config = dict(
    num_hidden_layers=9,
    hidden_size=192,
    num_attention_heads=3,
    num_key_value_heads=3,
    head_dim=64,
    intermediate_size=768,
    vocab_size=4096,
    hidden_act='relu',
    norm='layernorm',
    norm_place='pre',
    norm_eps=1e-05,
    positions='learned',
    qk_norm=False,
    attn_scale=0.125,
    bias='all',
    tie_word_embeddings=True,
    parallel_block=False,
    extras=['capped logits'],
    init='normal',
    init_std_qkv=0.0538,
    init_std_o=0.0127,
    init_std_up=0.0538,
    init_std_down=0.00634,
    optimizer='soap_variant',
    learning_rate=0.00637,
    beta1=0.95,
    beta2=0.98,
    weight_decay=0.093,
    lr_head=0.00888,
    max_grad_norm=0.5,
    warmup_steps=200,
    schedule='wsd',
    decay_fraction=0.782,
    decay_shape='linear',
    final_lr_fraction=0.1,
    batch_tokens=65536,
    max_seq_len=1024,
    doc_mask=True,
    train_tokens=176700000,
    max_steps=2697,
    dataset='wikipedia_en',
)
Each number is 200 + 30 x the weight over the matrix's rms, rounded and kept within 0 to 999. Layers, rows and columns count from 0.

# layer 4 MLP up, 768x192, rms 0.15, rows 562-634, columns 0-47
233,252,229,210,157,196,187,187,229,185,217,202,213,200,162,191,148,212,159,175,206,234,224,202,195,195,173,257,178,169,227,197,201,212,217,223,230,228,190,173,193,160,217,161,251,224,227,190
189,219,176,145,226,228,197,197,280,247,195,201,193,198,205,202,134,217,165,211,179,198,183,230,137,192,161,173,235,235,193,223,167,185,172,120,170,189,230,206,210,172,229,213,145,121,219,152
166,219,180,180,220,168,260,222,184,219,216,228,190,202,227,162,201,169,286,172,271,249,234,192,199,203,179,123,197,147,216,209,151,304,209,176,207,195,198,226,222,184,200,186,196,156,169,189
208,217,174,171,191,223,200,246,245,185,198,222,205,213,175,161,173,154,144,174,163,185,202,192,150,223,195,175,185,204,205,241,212,150,207,190,192,103,200,200,201,196,183,176,200,236,200,175
235,219,203,229,196,166,182,210,237,201,187,156,164,172,204,196,180,212,207,182,210,232,205,191,203,231,175,166,164,222,206,238,154,178,183,200,157,227,207,144,211,192,176,199,233,201,196,177
178,174,165,148,213,198,240,168,206,190,197,221,228,160,226,213,233,156,237,171,235,207,214,210,164,197,208,195,172,173,170,188,159,222,184,159,200,180,160,195,165,183,147,135,210,195,201,218
156,171,215,215,181,195,164,197,193,205,224,178,236,195,246,201,125,210,213,196,227,227,147,237,176,219,247,205,213,189,188,188,181,252,162,247,219,214,182,161,178,191,225,204,215,150,225,159
171,242,160,282,230,211,230,208,261,166,188,227,234,202,187,179,126,209,200,172,221,220,186,123,164,229,226,214,184,193,196,149,215,217,191,217,191,218,211,190,204,188,221,163,185,226,220,240
181,216,224,231,191,201,203,168,228,210,186,162,211,198,252,211,211,231,196,198,150,188,201,252,134,222,189,200,203,130,185,207,247,196,188,204,139,186,154,209,215,213,183,185,233,189,196,203
212,175,197,186,210,189,188,260,204,198,172,178,209,204,218,216,197,204,233,211,157,165,241,208,253,179,205,190,225,172,216,189,197,197,218,146,192,199,186,204,210,181,228,216,193,217,255,179
202,206,259,251,211,176,226,217,173,148,185,244,198,193,252,174,225,195,225,229,206,222,198,227,179,188,167,204,210,194,204,156,159,221,209,158,228,226,252,169,203,182,169,242,153,195,213,155
144,190,246,217,251,191,194,162,213,237,202,195,206,210,197,211,203,163,185,227,211,191,199,214,248,213,230,240,178,227,175,202,190,231,258,209,208,238,181,219,185,233,177,165,154,208,175,181
200,211,202,201,178,193,178,182,217,179,204,232,243,189,141,213,205,169,203,153,206,167,169,181,204,193,197,228,295,194,208,226,198,207,219,226,212,146,245,203,214,184,200,208,128,258,160,173
183,180,210,181,300,212,163,186,224,218,152,247,211,191,167,186,123,176,216,163,181,186,243,167,171,184,143,244,203,170,251,225,185,213,185,193,157,211,172,175,220,220,207,250,266,192,210,214
172,247,181,240,223,186,167,200,199,216,183,172,172,174,154,201,233,204,216,166,197,183,153,223,189,183,195,223,201,176,198,157,155,188,168,150,152,219,211,213,208,189,168,231,201,166,184,224
205,189,215,209,220,203,202,238,185,199,225,228,132,209,185,219,198,244,191,250,186,233,252,201,177,162,220,181,208,149,230,238,185,107,237,216,167,254,262,218,153,194,263,214,240,197,199,207
201,184,201,120,217,226,233,149,241,156,226,207,209,234,203,235,173,243,234,172,201,202,273,225,186,231,201,241,205,175,187,105,247,155,210,153,269,206,210,181,210,122,215,235,117,231,204,194
247,192,249,178,235,170,162,247,204,205,235,203,209,192,217,226,172,188,251,185,192,196,209,163,175,200,213,170,166,218,210,176,235,242,263,227,188,166,198,179,210,197,195,214,179,226,192,231
203,225,171,184,204,207,163,190,176,176,155,198,201,212,198,199,213,177,192,217,193,154,209,228,253,243,140,231,213,155,194,170,176,274,201,182,178,204,257,207,167,173,182,217,195,206,215,205
109,164,184,236,174,229,204,203,227,221,204,222,194,194,221,224,210,134,216,237,256,255,262,210,215,184,253,167,191,178,164,194,184,194,178,212,155,211,140,186,208,231,220,231,149,154,258,222
263,130,183,172,181,187,188,139,166,237,247,176,187,196,172,119,212,112,201,177,180,214,209,164,224,209,225,185,161,141,161,190,130,222,228,217,165,182,227,136,148,217,197,220,181,136,204,168
233,198,217,250,195,189,190,204,251,181,206,238,235,219,188,209,198,259,162,150,223,173,182,187,210,216,184,141,192,137,141,202,234,194,172,188,203,217,178,221,157,236,180,214,169,198,234,176
228,130,192,141,199,194,185,203,139,163,190,191,208,219,205,201,268,213,184,219,178,137,225,173,151,261,162,191,180,185,252,180,212,244,177,209,194,260,188,210,210,221,241,172,219,187,220,166
146,237,182,142,135,199,214,212,163,244,206,209,243,224,208,199,201,183,194,189,230,234,111,199,231,175,230,176,190,143,221,173,173,206,164,196,125,178,205,206,214,144,138,185,201,182,202,226
249,252,204,155,214,186,234,226,175,205,183,223,171,222,207,227,178,163,153,214,189,227,213,189,203,217,185,190,151,223,254,197,171,229,159,216,183,192,234,186,175,236,251,199,222,208,190,184
227,106,210,192,155,204,221,227,174,207,123,194,238,180,224,212,217,146,168,208,233,183,208,225,232,177,198,197,199,226,175,150,279,188,201,197,192,183,144,164,189,213,179,256,242,211,181,173
187,195,210,183,214,235,181,237,238,210,214,163,222,212,189,248,197,224,195,185,178,196,197,212,172,231,191,156,263,212,252,221,203,212,171,196,220,178,133,243,159,169,263,160,186,226,226,158
138,222,157,194,261,209,217,166,222,130,202,146,236,215,200,189,173,259,171,193,240,158,209,161,168,212,177,224,227,131,158,193,232,190,220,193,184,219,220,181,200,186,176,187,166,198,186,211
148,207,271,154,197,236,152,214,178,184,208,170,182,147,159,216,228,229,187,181,201,204,204,186,211,242,286,218,248,213,160,215,189,229,189,188,210,174,225,207,256,274,190,224,182,215,239,153
225,181,156,201,233,198,151,227,265,209,171,182,182,142,194,159,249,243,243,247,172,215,243,156,188,191,200,217,239,177,287,161,196,226,157,222,150,183,215,162,157,161,142,180,201,261,196,192
168,157,206,240,240,154,212,162,272,193,217,210,159,154,206,221,196,191,227,214,155,160,197,160,229,212,213,223,237,229,183,232,188,229,261,196,195,243,174,187,189,174,156,128,188,230,222,168
192,157,190,190,228,211,208,195,181,210,216,201,172,184,193,170,220,150,184,200,183,233,228,209,182,184,141,246,186,219,234,220,201,178,168,200,221,150,231,214,171,167,265,184,213,199,221,231
177,187,203,150,208,180,224,188,177,188,194,166,206,191,159,215,275,206,256,224,179,227,232,187,184,197,147,191,199,165,215,235,205,196,178,191,194,177,184,196,215,215,189,195,209,171,183,196
196,175,200,262,187,208,209,173,206,170,196,192,210,219,150,195,190,192,169,150,162,192,185,198,231,236,225,209,219,206,156,256,178,162,215,172,210,219,245,197,235,140,221,231,207,284,204,167
249,219,181,199,237,170,229,211,184,181,213,160,200,242,158,211,250,147,234,179,218,211,166,196,166,212,218,227,250,222,171,156,210,205,275,179,197,203,210,216,179,211,162,243,190,144,202,227
202,219,158,173,133,199,209,228,216,230,251,180,208,186,230,174,229,210,214,186,234,219,209,258,194,214,169,206,179,189,222,170,219,184,254,155,164,200,160,206,179,218,168,237,215,193,200,194
225,184,172,200,146,169,178,211,226,210,179,215,270,182,193,210,169,232,198,183,218,195,233,196,237,158,210,177,166,209,176,176,196,181,164,197,224,200,205,187,223,197,175,152,233,190,210,161
192,230,195,195,267,168,176,178,204,235,234,197,161,225,177,194,192,221,186,194,213,191,217,154,175,193,218,166,169,240,166,183,194,229,170,150,156,167,206,165,204,220,227,166,208,221,202,198
221,197,176,176,222,249,222,252,228,196,206,182,169,226,177,222,161,223,177,232,148,209,239,224,150,192,186,239,158,168,190,165,215,211,258,234,148,230,181,165,237,180,266,183,244,202,216,133
160,204,206,193,197,230,155,161,272,189,218,262,156,182,204,161,177,231,178,196,230,135,189,195,198,218,203,235,218,149,190,144,247,260,169,140,155,156,215,198,199,221,190,208,210,178,202,231
210,252,192,205,221,198,187,208,196,213,249,205,166,208,220,209,156,161,134,175,193,216,173,199,211,185,149,188,185,170,218,195,179,174,244,204,155,251,210,173,116,211,198,210,193,188,213,208
173,188,196,146,164,192,235,199,210,190,208,144,175,213,187,178,197,203,224,182,194,195,240,192,186,219,197,169,203,184,217,180,197,208,152,207,189,183,176,207,152,216,208,163,217,212,233,171
158,216,186,183,161,191,266,183,126,173,185,170,176,193,206,281,184,232,199,183,198,249,197,253,195,230,216,178,206,147,144,213,176,215,203,185,190,127,216,217,201,190,126,209,220,147,193,170
183,208,232,226,187,201,178,177,199,225,216,168,173,170,177,279,242,231,198,164,197,223,200,179,174,192,179,168,209,214,227,194,193,237,173,212,153,264,119,196,161,183,221,141,211,174,197,148
167,211,210,196,204,273,155,193,171,217,206,222,202,174,255,212,168,180,215,149,210,208,192,222,160,214,220,163,190,238,182,160,212,189,206,200,151,193,210,173,261,199,186,270,204,202,198,182
164,203,200,187,206,187,207,252,228,240,140,187,203,168,200,142,238,185,218,274,214,206,220,246,216,182,202,213,195,182,219,190,225,205,244,190,171,141,224,156,231,212,278,211,206,196,211,131
234,174,200,282,181,219,202,236,225,237,120,223,178,234,230,270,190,144,147,212,224,206,216,225,152,200,242,251,215,177,213,232,234,226,235,267,219,239,229,202,208,227,190,194,183,227,205,191
244,152,158,175,208,178,208,201,247,201,266,187,211,199,179,202,250,137,227,184,183,216,149,269,207,150,175,197,257,218,172,195,199,244,160,241,142,231,171,139,191,97,173,215,221,199,210,206
175,159,143,223,213,222,262,180,208,198,247,192,163,212,133,176,259,194,210,189,234,218,191,156,116,165,230,194,218,196,256,152,209,205,177,204,177,202,216,195,240,232,178,163,210,250,207,230
245,186,129,198,190,190,191,186,188,160,217,167,220,204,198,225,208,192,196,184,231,202,168,206,186,184,145,210,240,208,112,190,198,197,258,197,217,229,265,171,134,177,133,161,138,207,159,220
172,219,202,183,238,192,155,212,188,285,189,212,176,195,165,220,133,154,214,216,273,185,203,184,190,230,188,112,185,210,170,167,235,189,222,142,219,172,197,181,202,192,146,224,171,172,200,191
229,180,224,146,183,205,201,177,167,241,233,205,156,149,177,206,183,231,174,192,141,183,206,174,146,183,203,275,229,168,198,194,180,179,247,168,182,170,178,175,194,214,222,214,196,185,186,173
184,248,213,269,237,186,172,180,179,207,223,210,195,212,163,222,246,200,218,196,152,215,182,214,169,187,191,222,196,166,210,210,200,192,204,190,175,188,192,183,192,227,196,161,143,238,215,189
107,128,223,241,175,200,204,205,245,197,215,199,180,200,177,164,190,183,222,186,204,196,181,165,173,214,202,276,156,206,202,184,210,165,197,230,168,177,166,153,194,240,214,259,169,183,156,235
166,191,235,171,215,202,134,184,234,202,133,213,227,190,224,213,192,197,204,218,218,204,228,191,210,153,233,219,162,196,193,189,269,245,173,145,221,185,194,220,202,241,222,269,166,153,180,200
157,169,147,193,181,160,194,187,235,201,203,179,224,201,170,261,238,213,228,222,202,165,199,207,203,185,190,179,227,202,183,214,195,156,167,168,234,230,185,191,215,237,154,184,237,249,235,195
199,174,220,243,199,176,237,210,222,143,237,180,253,158,190,197,165,232,212,203,185,181,230,230,193,162,233,194,207,184,240,220,170,211,185,216,185,194,260,183,179,227,200,143,197,219,221,199
154,178,183,219,169,197,227,226,149,189,219,229,142,182,217,164,202,258,177,162,198,244,217,180,196,164,226,197,220,180,224,172,216,195,193,196,172,189,228,226,214,294,156,173,180,199,145,222
160,168,217,223,207,173,229,222,188,146,193,192,232,235,207,193,221,195,202,207,203,211,180,221,199,120,191,179,212,148,190,244,228,214,190,239,249,220,240,158,177,216,184,210,197,197,203,199
134,222,161,202,199,161,190,209,126,207,176,189,206,206,187,240,211,203,228,156,202,185,175,207,172,209,192,204,187,111,222,207,179,211,125,184,219,179,193,245,182,227,227,202,138,227,209,187
205,240,220,234,200,232,183,236,203,138,177,218,108,203,188,196,103,162,197,198,237,192,229,199,190,190,182,205,170,237,202,155,209,203,206,222,189,206,150,235,255,191,162,231,170,231,179,207
184,234,210,154,146,187,178,235,198,198,186,227,171,192,185,214,159,180,181,212,230,154,182,173,115,200,189,216,179,166,133,158,248,255,191,204,189,193,178,217,208,231,207,152,246,205,195,149
187,237,158,229,209,236,231,202,213,232,225,160,252,175,176,185,167,227,135,274,253,230,257,171,187,237,241,163,168,179,166,179,280,206,174,188,140,148,195,219,204,209,156,202,180,221,215,171
218,231,203,213,170,230,149,206,293,195,202,177,254,181,190,190,157,200,198,191,184,218,153,172,185,223,185,194,183,198,166,190,113,253,232,201,221,192,169,154,179,171,175,172,166,192,216,191
237,126,261,173,161,228,188,172,248,225,214,213,172,238,250,218,181,232,216,217,193,197,237,152,209,240,186,226,172,179,193,168,189,266,173,179,187,175,200,168,207,192,169,197,207,166,175,170
182,226,201,192,238,176,212,217,285,187,216,189,171,255,149,208,160,240,208,155,238,238,196,269,173,208,192,181,203,233,196,161,215,193,178,171,218,232,209,209,192,167,215,235,213,180,258,222
171,160,189,208,229,216,210,241,215,164,219,203,230,216,247,214,164,206,154,162,190,199,250,165,198,198,179,154,152,189,210,177,214,239,168,181,185,221,178,201,188,188,155,213,183,185,203,229
195,197,208,173,201,227,244,198,262,207,195,229,225,177,149,161,150,199,225,244,213,205,222,189,204,160,278,201,213,161,159,235,252,247,166,186,152,209,212,157,205,223,176,199,194,174,219,216
147,182,228,252,156,210,213,179,196,217,201,172,203,187,157,194,219,224,191,200,125,220,154,182,181,212,227,214,251,170,198,274,195,212,190,166,164,219,233,144,233,230,190,162,182,256,200,228
191,210,191,169,212,189,242,245,165,194,236,228,182,183,222,212,197,238,206,294,180,208,244,144,151,196,193,147,188,187,175,187,173,203,191,175,190,194,180,188,224,170,188,146,228,214,233,179
215,223,184,211,195,181,224,249,180,204,185,189,226,200,199,235,222,190,218,225,178,224,164,155,224,220,145,217,181,179,208,217,232,212,211,151,222,208,115,163,143,217,214,234,158,249,191,203
181,181,230,172,217,226,191,188,233,204,256,147,193,180,187,196,203,183,203,199,180,189,206,166,157,113,229,185,213,214,198,214,200,228,178,144,206,252,260,214,158,214,176,172,175,204,204,139
152,243,181,244,153,121,209,208,180,188,210,205,200,209,221,193,240,219,188,164,177,233,208,256,171,187,210,236,204,191,175,185,205,203,226,173,197,236,186,173,162,177,221,166,208,184,236,176
# layer 4 MLP down (transposed), 768x192, rms 0.142, rows 562-633, columns 0-47
172,235,202,215,246,186,221,157,147,205,195,190,212,256,218,181,189,222,231,212,224,158,187,197,174,155,172,192,205,183,187,217,176,178,156,144,200,188,227,152,183,188,225,230,223,228,203,184
175,228,186,207,258,203,222,255,210,185,165,221,186,177,166,182,190,200,188,210,249,186,209,188,201,208,199,204,209,225,265,184,213,165,169,169,244,216,185,182,158,175,197,251,211,223,205,185
226,197,183,234,186,157,223,193,232,206,221,147,257,214,208,169,210,203,195,160,239,111,199,219,243,236,251,169,134,195,161,193,190,187,167,201,158,165,258,220,215,226,237,235,212,160,183,189
176,167,189,216,245,188,159,179,174,223,160,210,177,252,229,232,193,179,213,191,201,207,175,210,182,161,181,229,223,193,175,243,256,159,213,161,211,201,220,188,232,185,174,187,223,201,231,214
173,148,239,180,198,184,147,216,157,202,258,188,179,202,184,182,184,158,209,221,171,175,227,233,140,122,201,133,185,208,189,183,254,180,297,200,154,222,184,230,179,197,198,236,190,202,156,186
156,141,220,192,197,155,187,196,300,220,205,211,218,135,161,239,170,202,176,166,204,178,196,179,185,129,219,218,255,217,214,214,219,144,215,208,201,208,201,164,246,183,160,219,232,259,190,239
174,164,194,247,197,183,178,199,156,230,173,127,234,194,225,197,145,204,259,211,190,225,191,242,209,189,189,230,220,218,188,222,216,228,200,172,239,215,203,187,162,195,228,216,146,250,240,208
200,233,206,229,228,230,206,189,205,194,257,226,161,243,213,185,169,173,184,195,201,238,141,244,149,174,164,217,242,198,196,193,218,176,209,201,221,194,200,218,204,151,230,218,212,239,206,225
239,215,174,184,188,235,250,219,186,175,192,199,208,193,179,171,177,209,190,214,217,206,244,249,209,202,226,189,202,191,199,198,112,203,172,198,175,240,185,193,222,185,255,181,244,200,201,213
213,214,181,208,252,187,175,205,208,230,196,196,191,195,195,211,234,207,185,211,201,235,135,191,162,188,202,206,221,213,165,206,215,183,192,213,249,206,213,187,148,218,202,163,150,178,189,138
216,177,256,218,234,214,232,254,245,170,227,188,194,212,249,235,117,210,264,200,195,219,189,138,197,143,163,236,222,239,216,180,219,181,222,202,226,202,242,145,213,263,120,209,148,161,214,209
198,232,198,206,224,222,192,238,266,218,202,233,165,184,235,196,214,226,215,187,217,233,220,200,204,211,173,245,232,176,229,213,234,169,182,117,181,219,193,146,214,263,221,212,160,191,217,186
198,218,144,230,225,247,233,158,196,181,224,156,219,180,226,231,234,160,205,236,169,164,234,261,138,165,159,267,272,219,217,255,221,173,231,212,185,178,243,182,206,195,242,266,194,217,180,225
189,235,139,200,248,274,234,229,163,217,196,203,166,181,215,145,225,208,216,265,176,164,200,212,220,156,165,236,212,195,219,184,179,241,212,206,213,222,231,145,222,192,205,209,196,150,221,209
199,224,210,211,169,216,181,220,185,195,184,218,202,149,211,204,159,193,198,207,200,195,256,219,206,251,194,175,209,165,180,244,187,246,280,220,201,212,218,211,163,140,183,240,255,226,179,203
190,254,197,152,232,183,168,200,215,215,197,277,210,227,179,197,249,199,216,260,224,263,148,210,195,195,222,279,243,201,222,185,217,230,182,217,142,207,224,212,213,238,231,139,201,198,286,116
227,216,154,216,141,211,199,201,175,247,244,176,211,219,168,180,186,247,143,212,266,212,169,193,206,210,194,193,206,198,235,204,181,228,192,246,220,191,142,209,173,178,198,173,209,132,205,157
134,201,210,195,203,191,218,227,215,171,201,189,185,194,194,185,245,238,206,230,219,230,185,211,168,195,213,204,182,188,196,193,193,224,186,163,190,200,184,190,197,173,187,249,224,168,222,221
180,183,179,214,215,196,228,209,183,222,185,234,227,212,220,189,204,203,166,210,142,188,222,183,191,180,177,210,178,134,183,172,202,186,153,197,221,196,171,219,158,161,177,148,209,183,238,157
232,173,144,205,260,217,249,162,211,196,211,200,173,188,194,195,198,194,195,217,251,250,165,232,149,201,249,204,212,213,284,144,186,192,142,246,200,185,166,217,246,158,182,170,207,188,213,227
193,210,230,187,151,169,154,214,233,169,175,140,266,176,202,235,216,208,200,201,191,181,231,230,214,202,186,196,169,185,183,197,209,204,262,184,103,191,195,169,227,249,184,231,209,173,193,222
257,266,185,239,269,192,195,197,201,158,233,204,192,193,184,248,238,217,211,203,141,181,180,200,225,199,162,201,224,206,195,202,219,217,174,157,217,159,193,208,243,202,229,185,215,207,237,195
253,189,168,196,204,215,179,117,158,235,267,243,172,170,170,193,232,223,214,180,224,198,218,187,164,212,174,197,159,199,204,181,195,197,154,242,229,209,191,224,188,191,252,217,195,169,211,193
153,213,180,192,190,179,181,228,195,168,189,223,143,183,224,208,206,181,200,206,186,234,242,226,93,193,214,238,208,186,211,221,163,188,213,191,234,169,140,166,219,203,169,185,170,230,192,171
204,253,130,172,178,220,258,201,188,214,189,242,185,222,174,192,209,231,138,196,177,206,201,192,242,148,184,195,249,152,203,198,166,215,218,199,228,197,221,225,178,174,264,212,181,194,160,170
223,218,184,167,184,234,230,278,195,195,173,207,204,239,199,202,224,262,191,204,248,188,177,198,176,165,181,232,245,139,175,244,209,121,191,147,204,140,238,212,135,171,192,196,102,200,218,192
130,232,226,141,172,228,158,229,175,173,235,199,181,196,181,243,152,149,180,156,204,198,201,185,182,178,204,212,235,175,251,273,183,193,187,239,238,187,190,231,148,187,213,215,186,210,205,149
200,208,207,242,186,207,186,228,210,205,191,207,210,187,214,237,239,174,209,235,176,199,227,240,237,213,188,183,183,188,135,179,178,200,226,267,161,191,179,169,200,219,214,184,192,165,205,191
137,166,206,172,192,250,198,107,204,182,214,195,210,234,236,138,174,159,272,230,187,187,236,234,159,165,161,205,227,150,209,207,164,166,265,158,232,148,157,225,158,230,158,188,222,213,191,193
223,218,177,147,205,227,174,189,234,223,132,183,203,192,177,164,251,191,190,218,196,149,159,230,183,126,234,193,219,159,222,244,218,211,204,204,174,199,222,185,196,225,203,154,239,217,164,214
215,183,152,211,207,221,149,214,186,251,191,187,180,261,228,145,174,160,141,205,247,197,197,213,269,201,231,173,223,191,165,204,219,176,161,254,195,188,153,181,173,162,215,191,216,235,208,177
188,209,224,199,225,174,189,216,190,239,146,222,180,175,232,182,177,187,149,152,210,212,218,214,167,238,219,190,178,178,209,224,178,227,183,205,203,219,236,207,195,220,188,212,173,185,179,176
221,240,198,222,186,189,182,200,193,209,199,226,207,211,152,198,223,159,180,226,200,211,203,208,180,209,185,190,220,189,184,187,187,211,163,241,237,196,184,206,148,224,243,190,201,184,179,240
198,222,220,189,254,222,196,237,240,178,209,208,187,213,151,193,218,203,224,199,233,171,166,162,246,188,200,179,240,217,191,179,223,168,202,191,278,156,186,164,193,202,217,196,189,229,200,191
203,193,206,197,173,267,252,231,212,173,184,266,204,232,230,171,202,150,252,159,208,181,241,180,140,222,224,193,204,227,268,227,217,166,205,196,199,220,188,189,245,189,181,205,189,223,206,185
206,191,172,221,219,233,159,220,219,158,242,163,184,156,154,189,176,233,177,199,202,173,199,188,213,179,210,257,179,213,207,189,206,236,199,239,189,194,179,202,226,148,248,218,232,249,163,186
205,173,189,174,181,200,242,214,164,207,189,211,194,166,233,206,177,134,205,194,189,236,208,219,155,179,168,187,172,201,231,196,219,158,177,188,201,152,161,160,196,223,174,210,177,194,170,149
194,169,205,223,188,217,210,205,232,207,156,158,191,181,222,229,201,215,218,237,222,206,252,231,295,222,233,226,242,217,228,193,170,223,218,259,178,221,215,212,219,235,170,207,221,214,196,172
270,147,233,244,214,196,276,202,154,167,191,183,197,200,246,235,147,223,144,194,221,212,208,231,209,144,183,203,161,232,203,177,227,220,174,231,205,183,221,216,190,225,221,172,184,196,218,192
161,165,161,206,196,169,244,192,273,202,181,203,178,186,183,183,194,213,226,205,181,220,174,218,212,223,197,212,220,227,162,195,214,254,179,222,219,195,171,207,236,145,196,206,189,211,168,218
203,205,211,181,241,189,171,188,150,218,197,170,218,232,203,214,178,204,219,200,172,164,207,162,189,257,213,228,262,200,208,192,191,191,194,188,218,210,196,181,124,209,197,182,207,199,213,201
206,202,188,176,144,170,166,178,209,214,188,164,222,181,163,223,220,200,198,187,167,209,147,183,239,143,215,212,153,193,172,177,168,205,215,187,146,151,216,171,223,161,209,251,166,161,164,206
189,236,235,193,158,141,196,240,246,249,193,212,181,138,212,232,210,90,205,218,263,195,210,189,182,168,174,210,226,134,247,182,174,251,166,230,186,236,279,216,214,202,216,251,179,169,197,91
205,202,219,199,219,213,223,227,181,148,173,217,188,175,184,202,234,195,236,197,193,214,263,218,209,261,208,239,257,208,220,214,210,249,175,268,164,183,180,219,221,181,200,187,230,157,197,198
207,232,211,175,218,170,213,216,126,188,231,159,205,242,234,189,218,257,224,220,206,165,242,236,148,189,262,190,192,246,218,205,233,220,142,188,186,202,160,163,241,198,177,258,190,245,198,252
198,176,142,185,202,208,202,177,240,171,178,256,223,215,244,180,233,219,231,187,234,207,226,230,180,184,245,138,182,191,162,194,207,201,181,188,228,253,179,194,171,201,235,227,177,166,150,192
209,163,177,203,148,207,180,250,208,210,168,212,176,160,192,225,177,181,228,196,185,188,195,214,88,202,215,192,247,194,220,202,186,230,202,153,206,202,195,180,185,211,205,156,211,213,158,190
205,247,209,178,158,157,188,241,199,259,165,233,190,129,130,164,200,212,197,150,265,195,102,182,114,158,140,229,222,203,207,242,158,191,189,240,278,188,151,235,109,197,156,155,189,158,185,226
237,224,220,204,182,182,210,236,233,181,220,225,217,213,192,156,196,171,187,171,253,121,224,189,197,222,199,214,227,196,211,159,221,205,226,178,171,231,186,191,188,223,169,206,197,178,203,223
242,251,198,192,191,210,222,206,210,223,211,201,197,194,191,249,160,190,196,176,188,165,213,100,236,256,193,162,211,215,240,179,241,222,187,194,133,170,235,192,155,280,147,181,188,233,282,230
164,177,176,216,212,262,188,234,209,171,190,178,146,181,231,174,203,170,212,209,157,147,150,149,213,172,221,216,190,204,218,213,234,235,212,247,196,236,228,218,197,207,212,198,218,194,208,250
178,204,184,203,199,233,217,207,195,192,205,155,168,213,247,155,198,168,199,181,246,188,182,258,144,207,261,193,218,171,233,232,240,150,180,260,207,198,200,160,224,166,246,199,179,198,244,163
151,194,199,198,166,194,280,210,215,263,226,179,174,263,214,238,175,189,248,202,209,208,155,176,210,220,214,292,219,197,197,261,162,199,186,248,215,150,211,156,179,161,221,206,171,174,236,194
145,186,214,181,210,203,209,201,207,215,219,226,239,247,142,210,195,252,222,191,219,212,210,113,214,243,190,220,191,193,192,224,227,168,233,239,208,202,238,192,238,215,201,263,193,180,217,230
170,247,221,182,177,186,188,147,141,176,160,258,220,195,187,179,156,199,218,205,252,213,208,163,157,169,222,223,205,187,178,207,160,232,197,226,218,202,192,220,183,248,190,239,201,178,201,138
165,220,208,204,228,189,182,196,273,227,174,168,205,188,228,195,166,196,217,238,170,164,249,250,236,205,224,174,175,159,200,181,236,235,170,199,173,253,258,213,256,180,236,193,217,176,180,230
242,202,188,217,184,185,163,226,187,220,231,142,145,207,225,199,217,205,161,220,240,150,192,133,184,208,153,123,191,231,206,142,242,205,192,182,214,269,127,216,161,182,202,202,196,212,223,200
180,140,198,176,211,184,207,235,204,188,185,198,208,257,177,271,183,204,208,238,242,236,245,209,223,229,170,202,194,200,217,185,189,201,216,231,163,200,200,167,207,141,189,220,217,215,204,196
289,190,180,170,248,237,205,227,246,165,198,200,169,137,197,188,216,245,191,153,211,204,171,209,216,215,156,201,229,237,220,216,238,206,207,217,223,234,191,184,220,138,232,240,195,192,164,174
216,150,161,208,171,180,187,226,210,272,220,209,151,203,177,174,229,235,129,161,177,161,202,217,223,195,178,242,193,185,180,256,214,245,187,174,255,175,166,253,223,159,161,208,175,161,205,209
258,229,212,189,166,194,229,225,248,176,177,212,216,201,184,150,161,172,201,228,220,181,174,224,179,216,207,141,207,208,176,233,205,216,136,187,242,193,173,274,246,206,175,169,211,178,219,206
152,240,182,133,175,172,194,178,182,226,270,238,201,171,207,157,175,180,177,176,204,117,193,223,169,210,230,211,201,178,214,162,207,220,182,236,185,169,228,206,196,203,147,260,209,228,181,155
221,141,211,199,238,243,213,225,202,177,222,240,142,184,265,149,192,156,257,226,177,248,214,196,248,206,215,219,256,220,228,192,127,262,228,229,171,229,236,197,243,216,254,179,186,214,203,127
146,227,195,215,222,245,178,199,182,246,171,248,195,141,178,192,226,254,182,222,200,166,212,162,204,188,187,215,249,148,160,205,201,211,193,206,168,207,206,165,221,194,198,195,182,258,238,189
229,168,216,211,225,151,160,218,208,212,174,140,215,216,186,181,215,215,198,152,185,226,193,212,197,155,173,223,210,196,155,181,198,180,211,199,155,197,176,142,198,224,265,206,239,177,193,229
208,263,159,196,208,216,219,237,262,225,165,199,175,198,204,243,219,187,191,196,160,228,206,186,227,217,178,162,221,239,192,168,259,196,237,161,198,213,199,170,225,196,167,199,207,203,224,205
198,180,194,218,215,211,173,235,159,192,222,182,246,216,253,215,211,174,206,180,216,187,195,237,201,203,211,190,190,178,224,132,219,164,164,219,160,187,212,125,237,204,211,188,212,216,140,227
175,235,237,201,187,155,203,182,182,256,202,193,215,224,179,179,190,206,151,188,151,176,207,225,235,188,221,219,197,199,169,248,215,217,249,204,183,217,183,187,180,252,212,194,198,229,204,174
229,210,218,236,220,223,186,201,174,165,132,245,209,223,217,197,223,211,166,173,276,195,169,232,169,193,174,202,200,176,186,193,203,205,194,203,241,214,218,225,168,160,207,132,166,197,196,189
283,196,159,211,166,165,276,236,287,211,169,199,185,208,173,154,217,216,274,266,267,240,197,229,177,274,173,199,197,206,144,166,153,163,153,222,221,208,204,244,194,200,230,230,217,185,189,213
216,149,240,205,225,198,209,193,234,199,200,179,251,200,194,215,216,182,200,213,157,206,227,228,194,231,204,211,216,240,216,171,174,192,207,180,232,201,181,166,167,201,224,222,244,216,204,235
233,215,195,189,220,198,229,228,244,217,197,228,181,259,229,210,185,172,189,147,206,220,242,165,206,176,195,189,207,186,159,168,146,268,201,203,196,247,163,191,182,218,178,201,189,201,218,223